config.yaml
num_hidden_layers: 13
hidden_size: 96
num_attention_heads: 6
num_key_value_heads: 6
head_dim: 32
intermediate_size: 384
vocab_size: 8192
hidden_act: "gelu"
norm: "layernorm"
norm_place: "pre"
norm_eps: 1e-06
positions: "rope"
rope_theta: 14900.0
rope_fraction: 0.25
qk_norm: false
attn_scale: 0.177
bias: "all"
tie_word_embeddings: false
parallel_block: true
extras: ["capped logits"]
init: "orth"
init_std_qkv: 0.0447
init_std_o: 0.0
init_std_up: 0.0447
init_std_down: 0.0
optimizer: "muon"
learning_rate: 0.00274
lr_mult_down: 2.0
beta1: 0.9
lr_head: 0.00636
max_grad_norm: 2.0
warmup_steps: 200
schedule: "wsd"
decay_fraction: 0.852
decay_shape: "linear"
final_lr_fraction: 0.1
batch_tokens: 16384
max_seq_len: 256
doc_mask: false
train_tokens: 143500000
max_steps: 8759
dataset: "wikipedia_en"
Each number is 128 + 32 x the weight over its row's rms, rounded and kept within 0 to 255. Layers, rows and columns count from 0. Numbers have three digits each. The size before them is the row's rms in percent of the matrix's.

# layer 8 attention value, 192x96, rms 0.122, rows 4-44, columns 0-95
096:133171142101185178082161081146152154150118188131137145117096095197085150104182144130149123163211080087107106144134101123117092108163139156170144129118131126079163179107155148079178132092113136168073168143082150083092124133145116081134142124066111123095179107103133119100134142080111099163
113:181146098166116100145097122148094128127112132084101125170171143148086133144170174101129158132140078131123109155105137147080183155139172122130134112139116239171154166140121166107097086103055122124130104096128125139099155155099079150119080117112132078101138113166106070115201174174097103072
087:139154140111105167120155109191131166102087155132115142185219137174129114121169096129084071122145095177134089152065061138142132135123054127136140131122139128107151146122145154117095146158187127152111161107118082082158098143057100152164118066120127086132194090102127124086111169126119120087
110:127116090174135124186093128106123169160109161181172146112159099149130175083138186203124116104137134109134107135116133169130115152069159119128144111104122128117146138095079055124129177123019102093171139112099140134083144115093129157080128112173118147054114104133124114146200133154088125169
107:100136147140116137078133110162189168087142074138176139121134097140122175134110144100152108207096122112086158112144141101159111134096161146174096176124117173088164119103108163118115151101126148090151110084098136102074206166070113131187131154128141074130088116121156046131139085091136173081
101:147160156102174140108090128118139048083158129100123149185105062115079122131143130191114109092141122065123102154159096135131132112168148132096121153126129129153171146140175138106103095149153095143118223100203103156122124075124108083126179096142063101139167110122167159107088153096175155119
100:148151095092168178142102084121096107094182134151129077193126118125105143111179104142162103121140138163133107124063090097161121115092092088159168102138160155186137096150133148123196079131154188121091114152124097142170063104123121132099121125167157104129147108130149090164067161154076212134
114:118081147161138158176151202109091131101091161118179185111106177141120154107149106121106168163089170094116158089100131117097168059138099180093148077133083153103151111122117157173122109147060055103129137112121145166157129156106138114159114159114195148091077116121142186145102096094127148100
096:122135138143193158143136127103136122128145123175166128197071153112109084131118178143146132163134102075138136165096162110104111079182114150150159073141109101179143129088207117084156096136126120186115064116127164109155131108185136126115111148100043104107123059134117150190108099143151103086
099:147176108110139081120093100197125139061068127132142144144171061143159144125118088118105170111132062111148137142118142125073148207129133086128111163151119136177123091148187086139129151132137171127115132093075131153142096128163186122131133100153179098186108125096168086114118147099112072198
130:093176149110080146116121098128139063164129142091086099137102117200141147093149116120143131105196140096124085099104114173164152104107123197133146122150118096099172135123133184150071115099065176155119181104219145103113162175145137085160142115082171101107153146144148144115151074130149147095
112:149048117141130153118120144093074110072157147104101122180155116127140129150059129087051067176132144131095137091122117108116095127125111184085153109121112086167181096147139150137133125125158186080103154114127155181127096119158122148108163173105160146117130122120180205106107163066173109167
089:109144157140129112106136143152127124110098112106146111190126118176148073159137155145141070084056126093155122104118118098140088126117096127143123128056085157203114119126168104146149121156155116165114101132152108060102104188188128102078173124133121105174151133111140150171142074151111241151
101:103139125176128132126147167122180056118087159152167116109136126145036125124199169171071130155135182127064072129084103120145091166110173164084140098069111124153104153158144095133146144125087168125142150141138154087140134204068166100136121121117167119103159133129152131118094149156128134076
105:078220134147148095100151110127074129132082127171171114124132122122112085102165143075090113163102094078127214133122157104151123136123135117130122112128144147120110136164115131187077146132096175180058118097105104148156146202048150171136127125104116084132167129170166117182087144130121141124
112:144149121081146105095150114113108147161113177176112179152132157143085108127126124144087099130110124081115115203158089152094109125151150058111131119150119077159111131214153205109163070132177155167177126039149155078151126115155143122127132121115145149126109127120089145125173096113095155060
112:098115138087146063135138101124094121141132100221080145135106133116180187138158139121068126112143127157153103077159135121130076128136127123175123109130077116123097140143155084160172162182114138139152109146120033120109138182120106078156115110120108107084095059165130124116162221105137129117
104:160054092180130088183146109109123140108110120159120132126126158207129171099156120113155138128089155123134122136109125126127176101088168160210167092121150158079172150147202188153080115096135124103096164098108139090123071056139141138180119140099124125125086157115075161083103145116138109117
096:131122158072091140163101157202157114108095142171145095122162117129160131129105109074079117119122128126141182199148134155125062115122117132098179156157139131149115108073118133083158068120124161095077120150086153203126158124123109146067083114120102154131121137132138122200062149191150078118
100:146128116120145091160127082163137122153167170148132127108164140114147079169154109205083153170130141155107099058132163020105100150103113125155108089176145190150132090156078114123120171092076110127098114119184150146163132153162109165104112170093095135111153166123116106127134144049118092142
098:125136129074126128113169166063119088128177140104074090107200135067163100105080123144120133120137125142075177179141096159098130136078197110065120157083096089132114131144129172134141132157080122148184162170145157166152177116120139126100137151156123103078166148189162075121098132152103131104
102:102132181127127149105126082141118131148080129058075141140159151145166154138155111087109172107143115156116119083109133175129127207167105142108144106168059165102166122135209057124113132148168125151097164102151084096096137082125133114166148121172107094115121046074157138159105175146158112111
104:118138077143149124152104123112175114116119064101074122146106101109127103107108128132168161150113139075102109088139169170103074106106115103176145092111140174148107155117133158178095209160106098134157126183128088130083209088131148128165124148089113135086124166111114070106138136123241137112
094:144097130174179159090140146121127201146148182108091107095107174067151106130150097147146166151092123160145114088153157073012212084115115153166082149128194128112114100119163165129116136099124180081146111114137109085127160122136148112117112096065143098131148112138110107146128152132132121095
117:094075143175149098098077185114173151112117143144119131059147199118174125142098148171096143114087090186079129150078113133112090082053152173153150129126165135137147116149136127130084125135159132097146159122130147151152091176129093159141177156139109102073038114151123171099140134141092170137
091:116204145117111126116083120111108083097140132088159112182124137173154170131089076096166068110130071081064123098094121171108150120161136119116105147147137152102160109073187178141161149124144091165081155170193092136161116136136081127119185183140159147119141145120170110143096136089171086114
106:143144145127134139133140163077155142156055183146164159140105152167080155189146095104154125076160191064095137138139086065128135100088162102126142175172133203140088121106106095186106153156136112124103080134098119118129165169136113088141109137170133162124120152065123092159108134086096157175
094:181111154155107111186164154078149161118109159180126134186113167093147177074048139105101089070063116117161146164130160100123116111095147152089158116144145110098093134089089128180193121126151100102146146091170144137137087114124113133138096088123135146055163111105137157116074083097150114162
079:166085082132153122166151127022103144086114111131146091164110159145148166153112094119160097173114179129165109127083108111169126134168103157125141065186099135138103110126151127103163088129172112162132137097129138100133169143074129169067157134148090066082125109119149168150130106055071167147
076:079148161135142138170149100122134163099101110076122133114170121157096106125202108168171115153200113112122129191103195096136163124105097101097187126152079081098170135060095138097052125155200153107106151126131159112178083137125146112150143109152111104112116123099131115092149144058126102146
080:192100171101151185140122152160158128123096107133125123154200207172081111150143149105085109096169138055135102145165134116136086116082103098133198123077136099111118128093151135119134140148098160090140076142189100134099164158114147138091125146183075167147141109121143099070110082103154093147
091:087124075113145120159160104126175128091176097141115116070091118144096103137139120127133105137180161170149152152154141110113073073073130102198099124143137125147147133117119116058160132119192166146113152179174212125178086113149124139126153080120134075068141101150116130217113132148101145133
079:142148068107150079170125051142146147089111128100091160120098155132096164187155148144175111106138129103092089155153133104097146117099123123180098106167175174100130193080186147135157127154178098142065202114150102076134057103145111105116151128123123151111164086128140089097140154126151166161
068:151126126153139138124152119080105113133106104097103162116135168044165100126114100080113125116065105110069129042213157098185047158183122176089132118077096146160113101125126113149117150127160090123153134162165111142110195099140123188106164143138117120122143119114126181118102158136127157163
093:126114159144172063138119052109119089130154147143112088122155166114099110106134142107108180133094104059170139144085122114136165179179112091152192070138115214145136101176094136067123163130082153146112144112076088119160136116142126118148125065175057113118136121165140165136161119148148111146
079:112075107127119174167136134079134177106141143122034096169134118127155159136145116119123116130175129178159160088098177099080211122090114193141089117159072157108072120147159122113171160183113121111159154170126077160114105073178088137065105137135137132140126144097142091115097138157106133122
080:130083129098106138169166152151206123067127143124093092090097106095152158168127117133071106101083162146183138184100090134163068145180084132167139147132143111143143149173103136134101094100192087152132105150130121142128217162177142138096131142093071101173161130126092088136125098126156131083
086:117106177159069144150128181150175129111136125159067070067142106127165146106138090116097165174173127089043146151112120125205156108112111181159121125089114147125148119080155094107164113140138193124145100156118099142179135147109145131161087094160087073105179086140094148172127108147138090133
077:136138142084165115086087094110084078083113177148115131145128128123096159155178160116137105129137101126180117175086148103136118206201143128136131062127155164186131109129129182127091088085123088130088154104130110135167059123076157093144095097105176111196137116112132182120132111137185098119
077:127129158091137083109159150076149092127086072149161151166154192097087137105142148189159098161150117110176186112133094105129077138140091098155145076132144158153159115126109161162048105120094116146140147096094119111068156135129091100101158128123077087137100081171123178132210108093135159133
075:128147087098116140157098139112088158096124170134113137155128084136131156163197122159121108134161122123127172150129124160069161087096084158118096170160081201076125156112133117148151082155078038067129161116121120089102152161114131135142079084143149178170104085149162090185134155157171161130
# layer 8 attention output (transposed), 192x96, rms 0.11, rows 4-43, columns 0-95
088:164177074107146129148116088144135100121154205130143112141137101099103140166167112091155141116100087035116116142108119138143197083188146133138099113144154151108160122101148142107102111120122078107113117109103204134050143154154175184072109136129142108121162113086135091170127109141214143111
103:134156126100083135131089150145141137182098123176147121187182106103104097090205194109109103089140067171111088133077115176075119115139111147104132160146139122128104106108149112152127141088112169146080120178144095124125089189174154111156143131094045137091159082149135136134134169154160069157
082:131149119117094172149125122150145156128103180182149144131139163102133146102139174087117173164140177155160088130073111106130159127119119085089094099110149127131152081120165134133153092165209144034120165058092151146113108148119063112150096096107121100120123079139194139166042152151125129114
097:086141176161115118137101105127125165165139195101122150093130077201144128050155166132096068113118153115122117147101108195114169077116169146122161138106152153125126119090104097091130153084108154178121126187133122133123108096156161116138093117045211147092134146108140146123098149119067111176
096:166181214090185080121191145135163148112152135173142130105089089123097128116187142110101129083140073132104207119132115114109104064117140122117081141110140134150095133172101188140076133139170159164115100130164137108114094124129121176073100100131162103135102128152104158172078159112067112115
089:144133101114153183104146153103106055085161159122126164118105131085085117144120118098086135098107201088125138134153134127108079137148110075105097138132080116104194135165213151160106189084133115136164101135105098134094125153140124089112128119095191134154121131072178106106193168172188147146
092:073157092121160207162102124141153120075094123101141160137162135153030150140132091112135136163154137092101126158136160082103142084149097158141090044055149180175132153118117135156169191131125153126120164107109051131120104131103123106158121115103161129167138093147196142096131146120106140124
106:105138157179108164113174198124132110127117189135101142088147214090140125090157147135144156147031052131192150145152097109114109101118118145118186088186123143095078093103136094100155107149119119148124084165099111180142104131103118111107152170159083163115097139166116141110144102083107150123
102:118105132145098149185124165137088124144173125064075118164074123100080154133149113102136134092126123135170085142157129128100135150166145097124147074161102125127142132098147181092215132148066139160098122092127111122178127116159172135027147148180116119140191110076164110116099117125181161092
088:144128129102142119077102075139110116161076129109189074119151066134176089114111119104144100104171173097148071169134106097124088126092143156107142136122163170115193120112165098112084104178187156114155109136104082134116183148139132204119128145168152172104098102167165128129118210131090095111
110:093160129114176162139180099101091105115116242170126153109103112116122133161108109103200144114104161126133148103163131133157151154132113141062085167150112099093094108068144119141091131072088081079125116128159128125132103154144187114109113106153123149079184119172110136136060139145185174148
104:140125129128174165133144132123107114026110101140117140119201174068133139140080115132141114073101163157163187115143109118157168079088115099138082124132103129096106126153124081135161081128119167120105180103084116198111147078075133160163152173177120122133138158085141124108193190118103123124
082:127107100163118132122170173139039095166101138030124161129086127137134171115157129086103121100144167119143167124123168088186151172116140131088121075152101166127133150065158160188100132180125160091119180110143115088168149095127149132108098067132112148136179107126088127107079151165088136129
093:145185151099135151078115157146154106156120175136137098127095166050077142164131110177104042174106128090134123191111157135107131102156155145115097163119114142084155114105130096116121186100099103107151131085081110183155126090120091079148148075125109166127167158173136146128101133214121105168
107:120145164124111140112161140163162067146122172136204138138219075135088084096105071142114178157152079111128109208096143130134126133102147170088073128202130099118135084111151127117126129143164182118161097100121100108213083104128099128153109096121127141152125096115099165106086106134148130115
096:143123103153172115107065141116097148141118147151070083157158097116111140127194140121085173176074196188170066190102161081128138167106101109113064116084126097106145155075148132125119147157095131146153122106105196129099113173174104096089113094159106132114135157137092104140155129175169136133
105:153142111151166135117113081120140140103081096143144107142132096137205106108169139147110120127169098121160167125134225182166112144137161129147148094121099154151151055201157124042112120120039139130152154070115123132151114159139092103138140102095154144073141119134089168107073107137116143088
094:136089124114091108165116150115065146091097130093095128135135133120169149154156205121165190123061080156122191080160120168148188105129132159119126139125112144137116103046081132080175131137171087159175136122115137129105121159135137135070147152146116142091073095157201097178135122119113092097
094:153164145133118140132177109086171125152092082124141132138118134149117116167082109164104074165132107143139151140150121132139116094101122093100120079083116090122168178119091128108138088101136149195089100142077094130163205137118128097185143158174155064205164088072160103180120153064140159109
088:116164121185086123148159149112128121151141129190157096112149111132137077139109129118116139077162141121057086127145147192141092149186133150180097171143157129076131125101106137124153158171108112136120168073104107117063155156111133133061187129151069171080160158084135175061118138123069133102
093:096135105106167166082116121118149134139149134141127105108154125144101136088046173172138080155139160185152116169157150158128133114068130054136095141125112108103150122220095110147067108089101107136110144183153116161146058144199085106146104115142120138156160117150163105065166079144145132150
096:172078066128113216070168125143163163112086139153120100104073116086132153105163130081180086103153095107187143135133166150167143147102171112124152098138102122119144118138162115101157087098136104067149146107114112134109151132135131185137071152108182148106095125140156134147091172143190099053
088:152131119152118109149101110086177128127132070104105153175048075145125140120091158102156084113125109081132178118191121186128121176102134146155098140146119070151106080187185166191074157147113136128125110095158130149121077111166121103101174206105135157101127114107133155164152098126092133079
093:168190145130096146170125094116179123080149143140108091145126110134160162105142113150149162151118108139079048116137102155085116099128112156192149125133136124118085154140115133119171154189080107113144130099083157099176113210110136144078158146114049150140123055159117137080135137163136046129
112:145056167109130160079165141106090159160138138095107087117150103122135095142132151146108185147120164144135197123085093180107133068112128154167132085159185078118139111132111136107171122107098179132116181111152082131115127167101083140118161128127076099118123153190141118108193115105065073193
083:135159120098151145114180146040107056113122138140095105130103174169115090157089105148178129085111140136172192099139176090130150152145116104085122095108189069101147094126127183163099115134168092103141163142140097158147116098175160115109109181121113090116076145091144162128159181097160165092
093:154148105169085120137138106164117114215119144112174158148051108153114059136165150096101117158099109106129109203114155081166152134157087153174139147111115141110152111104115116100095156136180073105149073145091160161122095132097148153107103143109123144159065191155112122095166157061086134150
084:081166187202130132098112155100125137114130171113147160159086213179194119112119138099061117164102139133122137066146142140079183130075101159120158123151125125101173159126125113088117089169127160154076150117152100149158141118100108109081077155121166097139081159137106101092180083125115120098
077:093144154091173076101112131163188113115147148171157167098114068146112097133109149105094162072155134073123097125151109189057131165154149118131131198112118122124128123089143117177063160108148163146112084135170121130119103124221119078114121127100167164126130112090111151158119147199137090096
071:172117147102130182141124130118108073092091114132133178141118107102110119104105129142111172161110140178126182141115105129086138144130088130163124104207128148162086134125147096117112100068119134193100158129100120140142104223183123109120076106158102082135171106221110075129133101162126165065
075:134176090145145095135104103168147128120130112100172118104131074061130159157176155137130092161102127132093179118141140081144170126139124169102090145151098132155104112119122085156158160069121063165172159132042111135100114073088164114120189134076153116114116138156143215121173154148090160090
084:121118196124083100153127121088121140108081101183137132150139145179134086145127108140169168135164122147070143114111150185065156194131137151076198167164111137147111147157120123136136117124136141145092119049138079144112098171195123159098068165161092121102120145126051092106117132071121116130
075:104140242070145203143129157065136086114158117119165137096138120148115102141078083132088176108176128126131129112154097166168101136184140169091130167089126101134139064164143087115129142103111143103144079134112103178064155133134127122166072141132152174128117188122087148131112110114099145117
065:163103145099168096136073106170132159117134146143116091135150077159100184100111123102087119135181129125106074198074100077119169080146141124092174104104177121125138159141155168159148150140134075114102128131145088118133160099145132043179127144092159170156153180095104131169176091144127067103
079:182163147118088192114167172171180165065095093119155131102144100117105142121167090127162098112098131150084155064217153158112136119086145125122084101086152122096098174106129161146120128111169110109142093100153156147123095080182145121116157171127139115095107134150152052177074131161097127117
076:072134076104099112099095200137135109166127175149177178114183087114067090153154126096111177138086112108152108138093118110164104152175091172115101152138166130114171089084112151151116092100128111135176090105129203117119078156082136154138139156159110134110181139072164089164097125108145170154
083:131174112142140075110153092129105159153167147139161141116154132144140069076153124178138158121158128107100083129118090176113184093142142199137143217083130129101143099060143090137135153155115122101168095112098159118133059126092143108071110121119124188126111130142121196139041158121103103155
080:160164074151140128091132150196109126161102106154194130204103080112079102081150124129121129144131148107182039103123116139019162162163136142098172147152121131090144136204117118127141144103125088149135100119123171086110127166170166168122150116139118105131099137141120099062101130123119139110
073:144167215142085127134131138161103110113131083090138116120148114099132151109137131104112170108110166101135155075196097144127118074135118121132097090061155128168119151088102112100154189133146130112192157169132136135047165160107136117126199186162114114097101067124121092157180154087092105167
074:123168122112202125163102091127197164126154153117061165069108077125203111152138121101111116112132204156119160104172191144113116117125139153118105097082144094115111179101143146089125172114180141093108118118110121116119108135165166063109125116118180143092159088170105095189086136101114102110
# layer 8 attention query, 192x96, rms 0.0999, rows 32-63, columns 0-95
050:120153113159103101076188181118150095128109119144093092104188092093149126147118135089100165122083143185154164144053129142174052075075126121144112110169136128130157128129131089164186125146087148124138072138157109115108184064092183141129098069158146137117143111142137117167191147114127159116
087:113127152083232140129107068170108169130101136165108136113147133106145163125087134154093137122155143127146089192132111062100128139145150131156119137042156141139102156184161179153121159154125065128076176129065153138123138120135130100140089133066168077164108098064164142139122099143116109134
085:064143097132130094071181146079081159111136150148141094120184086111088128109111091148068183082156116067129255162106133105132153105103126153115106117104098165094090130140128116145102085157141129142110125114161106144170148174102073153125128129125123140123112124116068109185118143113181118130
101:161152106146152135082092150132135160089107121136174154129114138180106142131109154127150175114094121172128134072161138097166134121150079149064138106138075073120173180097134164145113089060085133135112124111161123185078132136068182138105172146096168142095084106166124055189131115150126183149
048:122148104163148064181081127100115142202155100072081114134166153109109077102085161093169133142119154127087188147177118148151116145102191103156088153121116111118144123164129109101097166151183150100079147145136101114146103161196125089120111066099065148139137147080146085103172123081125118121
073:157156158075169172147133114185119173095174165091165155133148133090123090173093138118111113142181109134103062142147129158125103119153212140136153083087150154101167107099100167136102132148091047102156127087090128125114149065106141127088139135131140146116115063151110154144038114152146166123
099:123141132117175100119103116105099162149144169113122097107132177112168151145098125184110148099152146143164114176161067080120111119115147113120120085051135199141153106110149128178130116167090138125126105156105062157188159119083092135107104132067172206145102095091148135179160056169120108148
103:104148142132155196113103125153168137099100131161078169120147115174070130131045144146135087137189113087141155152133129138125101119100187095110132142049116104075119145153156121149097169115169082154085112134172085137177145100230117110072065121142156149131112151143125124146133109113145104095
097:105087132110131098124137149127092161152116140172102107148130080086137102169140058125157107178143128148174071171155169121118166151119073112139097131116097139134080089165101109122151113133176110115100140086126164095112153134157156123136156221166160101106113128140052080154090197148166165058
090:141179118167143120076085078118106080186110104107145114104122134083095109142207144083111144115050148078152122126138128122179090126189129156109142107118130085115113161105118140157134142119181171059149157130133161120087165074063171144129193085124127113126118140129125109154136124172179156187
101:108135114110127146167135131117115148135124100079150162104122180080179129170122134122136165092061057121068199103173164140103135149115155141164095087115063118162150179135078105075129100158153156138151120078073150165144110167057140129147194154145119132128171081121128106150137160079107119151
092:082158125137125134139106146089098120150106153146138119147164131124187170127144067173158137124068111181106072089103188147139126116155063151116112137095163115118156137153176117125073154139218158125155099147116158182127130151130146127152075151061102159136045117123164084102114099067139157140
107:192101170131110166127140125166096148088114122097094118104098078100118102191127158142111120146129111093063151118119121179118143122151139183129142131105107150117049104147168188198111134163129073112125203077147074095156106092111081195104107157100105114146128138139147172099139161139111102183
095:094165126106159134137068097132175089159162124170123166098128151137167113142126144128130116131198150103119108175145162151155146147152115121081151156120125133121128142108171126109089182092171083060172085107050120119143103188142102127107100022042135117113145127079141148130116148182148129115
103:119162121115154099153074145157170159067189087161126146114173127107137117131181148076142118105091144149112141093114082138101146140164177133084136134078179134091114115109056122159111134114152170157146101132196137143073117061147093173086170149074169152135131115083139145062100144167106152143
103:146049119076100160172136112142093157134163165140127130069103097114187056153122163126131124135209154154075170118174116122115144131133186084138114124130115123111139098083150115169136073128132130102159140093114119100182102135126076162113091083166121130055189163169116095140178128161123116106
098:132177196159149103123086133128086098131142143178165105115103180130122118100120142113129102106189092126123138109071168098106090167191155153105074115169147173159097116094120136160142143187115146143190118123133124167157095100101182151137118074129140170132072111114075155112147139088028117116
090:141083064136146188117161156109174132104103144165172151139132142141070075086072203130151108089122084112132113160147159135157076109118153160125115160165105058115108123158125152119153170104130110152095122116146168134124174138137109131102104107075057134156150115056053192119118144167134122125
097:114168113136126171137097124095133212138155174119151144118150105137193102083202134170112131087131128151138138121137167141157118132228144138132122100061161119090113103106145143164102123154098092127100133107074119085107149109105192108097109143123132123114141089103069149166051099161082128190
080:100082088146109102161167144106097063156142164158187171158124163091110157119136192174124110076114099137092106108178144159083113145180144111117129086174175112154143111097097140104136136179188157102140167123185097110163089106130153111148094120128142109196129081121164100137050145104087118114
100:120088110190073126155163102096112161153107134137089141121156143119118159152141109215094142133118185142111113046092135185127114147074120132113179122162126110137109189195099148107194073130114196148143122073104093117133108092114155105126101171135085086131176150108161105094112137120156169133
094:111079133128147166167168106088194116081085139195123082113219193122116160139099118151110136141096134124142073149164155131143115133138081157123150150117193112097162121070067076091111131114137099152164077060133025141138135137125160116141117148131168154142108134115138133155138132148136123134
108:092115166114165092122141076128161155136127123099150137137129140107107121135137145124106117113101125074137039084097108136180100126119139148070106091148160038152145081120126101123112129118099125130210124181153104181133121085086185134126147202106190151136112217143103145143114154156131164159
093:096120133133101092082114091069163134127138114133122126137141131129161150122122164127087149142118125125066154095108132159161145110157137091139091098151115123132113140072157097068174168098171172148222102151087152163100146070086158133183158120130134177121119129155085194157084180070068130177
088:138076143082127078138165073173159119118161131148088118121157170144051120119179126130120119096128113157176046141112101190137132093148120105184152116187163146102115161130097114159094134087099104146164197144135129139094143096171081144139153152173195123140150085083102165101089152124121125089
088:145151113163117102102120122138132103190144124140120201094136074094130139100163125091113137118166104166070148160152102160087130161148162098110121089220096094103189082083146160159163139163146102081137142101159142099144103138129187095091179115190106102129174152103164081177107113096133106159
101:131111147113107111110078126127066137121100142135167150134134100175097144100172177131136095142163113120135048122099144111146087209148161131160104163151180112170094079156106075138144138153137095150134157143124144125128157054152119102187180114185083139148114151084164194146202139087092136120
095:155099153116146182131171093099109146117099167153146117154062136105106165094117139116127155181142120167115136145129145198178142093160214195092142114133131104155158089135163144097182104153105109085128102080110156128161157134110114107092097102165071124096092197110095100112098073062146126143
103:113190174129133117091152096122134091116122071112071091159105156133135113097141112158083218054107137107179148120119101178134115118145199174116138169142129157138148125105110169109095158146099182130192090111122196118084132146109147119135080107106137139145108123162128129075065146065096112134
078:153114138162150163100143126109160091061113151141109099134149126182117186098089085147141196179144113144192154125068063144104107102106151114093148133188106141085071145084108142088126115106093158125128114074115112147129084181140182133102110120149111166153100100160132095153189140109077164177
080:168044086078157172110200146180045091162089154112128161165119139135110137093111133114141128114151119100126139169131147095126139144101115114194113101089106091095193079153107137080072186148150081123115097140150107122143136176148164144152087137124109143138104143209168110162123111120122128153
099:066119098105152085171141147059122093139174157082146124087149136155147049191084137129158171087126141105193090147129143073141078161160103151093102138143108155131165109125163067172094124150094146144167091124125115145094101143150139135128101163169143145138133106098175148159112106168207161116
# layer 8 attention key, 192x96, rms 0.105, rows 32-63, columns 0-95
048:088156152072128117119125128128128120093096098110180149072151133081104147147138140104110133101144135118159082131088122103173113145130120116115151106199119163060075098118160130143195174153189127160098104079130123158151118080163133082149104135133101062123210113188173141147150138049127094146
082:140112118169161154179136123133109109083131157061102110208097152132216139156089135091146136062101133168041134158117146082074111139144121116089120089146149128102137113122128157116116121135126165164133155138147166152084160144164077141083129167114162189141140131098173143097046141154148156139
129:213117189101194163132058103191113135139129165104166138150104157137171156148135179080144123088126115144125079151091127085112143093153098119081154082135131117133090139145153129177125134088106108092173134087091136121084206089090097126131171146066143148174126125081123169098112147119136108135
093:124170138094154118133117131140141122127047155118224103152108073105146121151159074189096145127066145083167190081145175195141144160161167126110117134087120138113109134107102122171127171072114146050102121081117110125104141153092153094136133117105129085096148127103074104150124148133142174155
047:155100109104130155069130119180085117142178195103118090163150161085123115083140183081101154157112160125155053136183130092154134139114146116120126120155121127196224118116113163132129114113152168069078106129108141140083206115152121117144131114125169139097121172132093081138155167135082135157
070:145156193154182114130102093167149146101168141173107211172162111125095103144106176138169113209124109113148109123084145108100152083139166115157170060103157102157127174130138095173094113105109161129166072102109156154076174157116124117127114156100151092145138074087089165083133096121151110141
093:149136156102157082128131157087085117142138114145112130056156092141086108116099133174104154135146154086185182123162117101179106146149141160163092090093083145151127151076158141124090138128177171127093164114107098114184137174104125088093053083154115084127084176160117093181202120146139118102
105:091084167073163177082130135161149146138139160175110158136170107156098186124048155176116151153166135154140127162115142100086119117078103069109126137159093158112087122132108073129145135170104108154149107129161066140134172161194151072084067138104169115125103160103108141096088119166104123094
102:108104067111097114126129150107108142179107118134137113126151082162165158101088103125118156132081140117165100150113116151115139102140067066166148129113074194176149127099165101120133101111160094138162143092153087137118060133110128194101152119164125175083162153131112148139151203129199178047
084:109142122170127060127140139159133089096119117116151135132140094136187116146164140109124110158128169123163124156129102151207136092189125096050104107110177093137159083142143112122094099063169107075123102149089168128101132105098156111140189042130144082128130133094102110115169167206130126175
104:100143089151131138153134105113113142120169117143120164143084109079137133160077070136131075117138103132074205143168122097156130142137186180141133122083125067173158135141158149121160130125143132101144126083119150156078149163040124186179131133193092114140146071090137101179108103090101165178
093:173173099143122144112074063119114131111098097187123119156122140160134177173143149096184145141127121100106124092101158135121063070096098174129126155070151085137163112174182164102163174149137189125157119160146135143112110116112132125121132120057114103109104121132133201118153108073205167086
104:116117167077127082089106109174145141124117119116139180117060072142168147180150100180125122163151140133076172153149094136166123120132120160081138162164122106106096142171120147175137121138088064198151145134151172100105064121160065182113140104112079171159165121153138115080113119120082085158
093:109135132128128161156109134131131087150179174173127163114146150092098127211149123134172129178160164113166102169088144132134090136149110142037087090099146119110143076151093147135109125153096113081154075150097116166144113126149142120143128094082186129117070108091139189119136097226165107098
115:041181138108171107183105144120176153104137076103143172107181126137108087125158147136134134061155191094127059109135098147140102077131105169104180153150156097112127180142105138159070172074115194143129123155098121153125146116141124117165148114057166101154141124114141154146062137126130123114
093:103041155140080146147115138146157123173170160128134119103084105140151095150168147153119134103169141090052135130175145118170078143112177121085115130105168102165146140134122102183101109164146089099128141098120084065157104179167115174076055126119131124106169132147173069110107131159113070146
101:110099175161059115076174127126119162143139099139154160178158156161131083121091138131104139130163089060050100132054119174157160155129157194139096124141133100181120080156138116132104159186131187162129091155110144157074115084121135108180114084138134161136067097116095108137119127148126144148
099:093145145107189185135103123141074106104145099152161145084149108034147173085100170120136190137123099186163111143083184170130143177134133086145009106129152109124129142148106129120072094120131146134127142129145110174147078140156114123164129116172091139120156122096108140112166109138111076128
092:075123123142131128103111158151090118156177051118188093160121077187200128161122145109124131161153138162146154094081173176083100181142139132045147134102115090146170180070103092119122176141086142128153119081110112136106172103073122153112196091130137116123145172139138123104120150103114133136
090:103138123133128126150164089136138106136159096143100130132106149133141078093170127071180142133149130178110147123094168174075104129101107166125095075127156058134116144164147156225055088167136162095113107217147108156133115111125140093123151108144089112120187146108180115100165116066173116130
099:108141119120086130137140107066140155118064126106085111172169163101124146195178082160084129123140128160098127052106127122127142152167130098120164129134127130105141179141149157129165090113090147179137145147125052116182142118107099107153173151122038099121213124056144133094143135125134162167
094:140149134132105199127110162085179096068118119113160133079197120180154108135073098145105112131147119173192123130079176090066200112136108144131154107093130197100124122105092164122123119152116151113139080123087062174155148163125112114192107160107090148093148163135156150114142117089123131095
101:106126186073138112077139084148140158136079147098156188081136076108148064167152178087142104128134107143142120119110158124129182088172123124105157076147121170107165058140098157145158149064156150097106126157104104132084153076117118123211139144116132125075166149146105192129117163127131128168
095:125140154141119101069121083093160148125165131100148104115133079071110115102186140148099115125092162099069127106115133102140186086118165127090107149114100088144112088151166140088171126137157158085161155143065136179169155105063238148143128118196169149119121091148141167126100139132101163132
083:148156154139098143166129093138149123075179103117111125115165136132097095076154120119150096064064078092185154160128054149082149150171126082148078106121081106116110127100115128134102078115125176120195159161064142152118100128184148147129140187114134164130148115158150133079072180104138089129
087:095150098145122098147153144140100081155116136105112120164112076166126086137175145068130129127152105137089092166102097108120134175077167116112143099147170094049093129174109124136087062148136208051116115151150103121153141128117152128076122106161191123133199199089132093126156150153146132120
100:097128124136088110137137134093114126097116100066124137149113114138172092081156184110169158095154113179091079124131115162149148179119152131146080148110170134142160053126087101134175097183158150178152135164113168088127119099215120038168157126141144134119076122140161151093180100104095102122
097:157158163160152140081090103131093113090104162100135083116139119118160158107119138062118147143122103150126076130091145088168162135093110106098118137170142104111173097108165175096106076191114130112097127109119123091097200187114120119129085099132136139178173159076122129088233115118154169185
095:135156174143152117070177112157111158087145109118084102176167145094065144061149113083106149143121164103159119065097058135126150118105132169110124173130079072130164136140104179045109140119109149153116060167157175140081155138122151172135145133136092162160135110160131147102104112155126143182
084:117110117155096132099130203084148135153057162124105067155144126121087156082097127152083169150068099091153170112101117146146188108129148158175126200123108143067031132098131067094166133129095156167118128119101092135152154154137138098123083182135110147149145094139103154122124137135084129158
102:226105098134198156128131103190108113125108164142122125126065092142159083087126113112147116153128116163150174174119146089050087084088124165164123131103192151108162111098134112108105139168135094113120115169175113108091157145186128155092073133169082129126135115169144151139150119072107088106
090:179137160087112116132124134122078125153165080169114143071158177124114130179080108093162145074166119159131060138117157128148116168156151139114123118076140133201110185104083155119078103081174173129135074076130113122135110106214094139142163168085159095085139153137131120164161135120119136094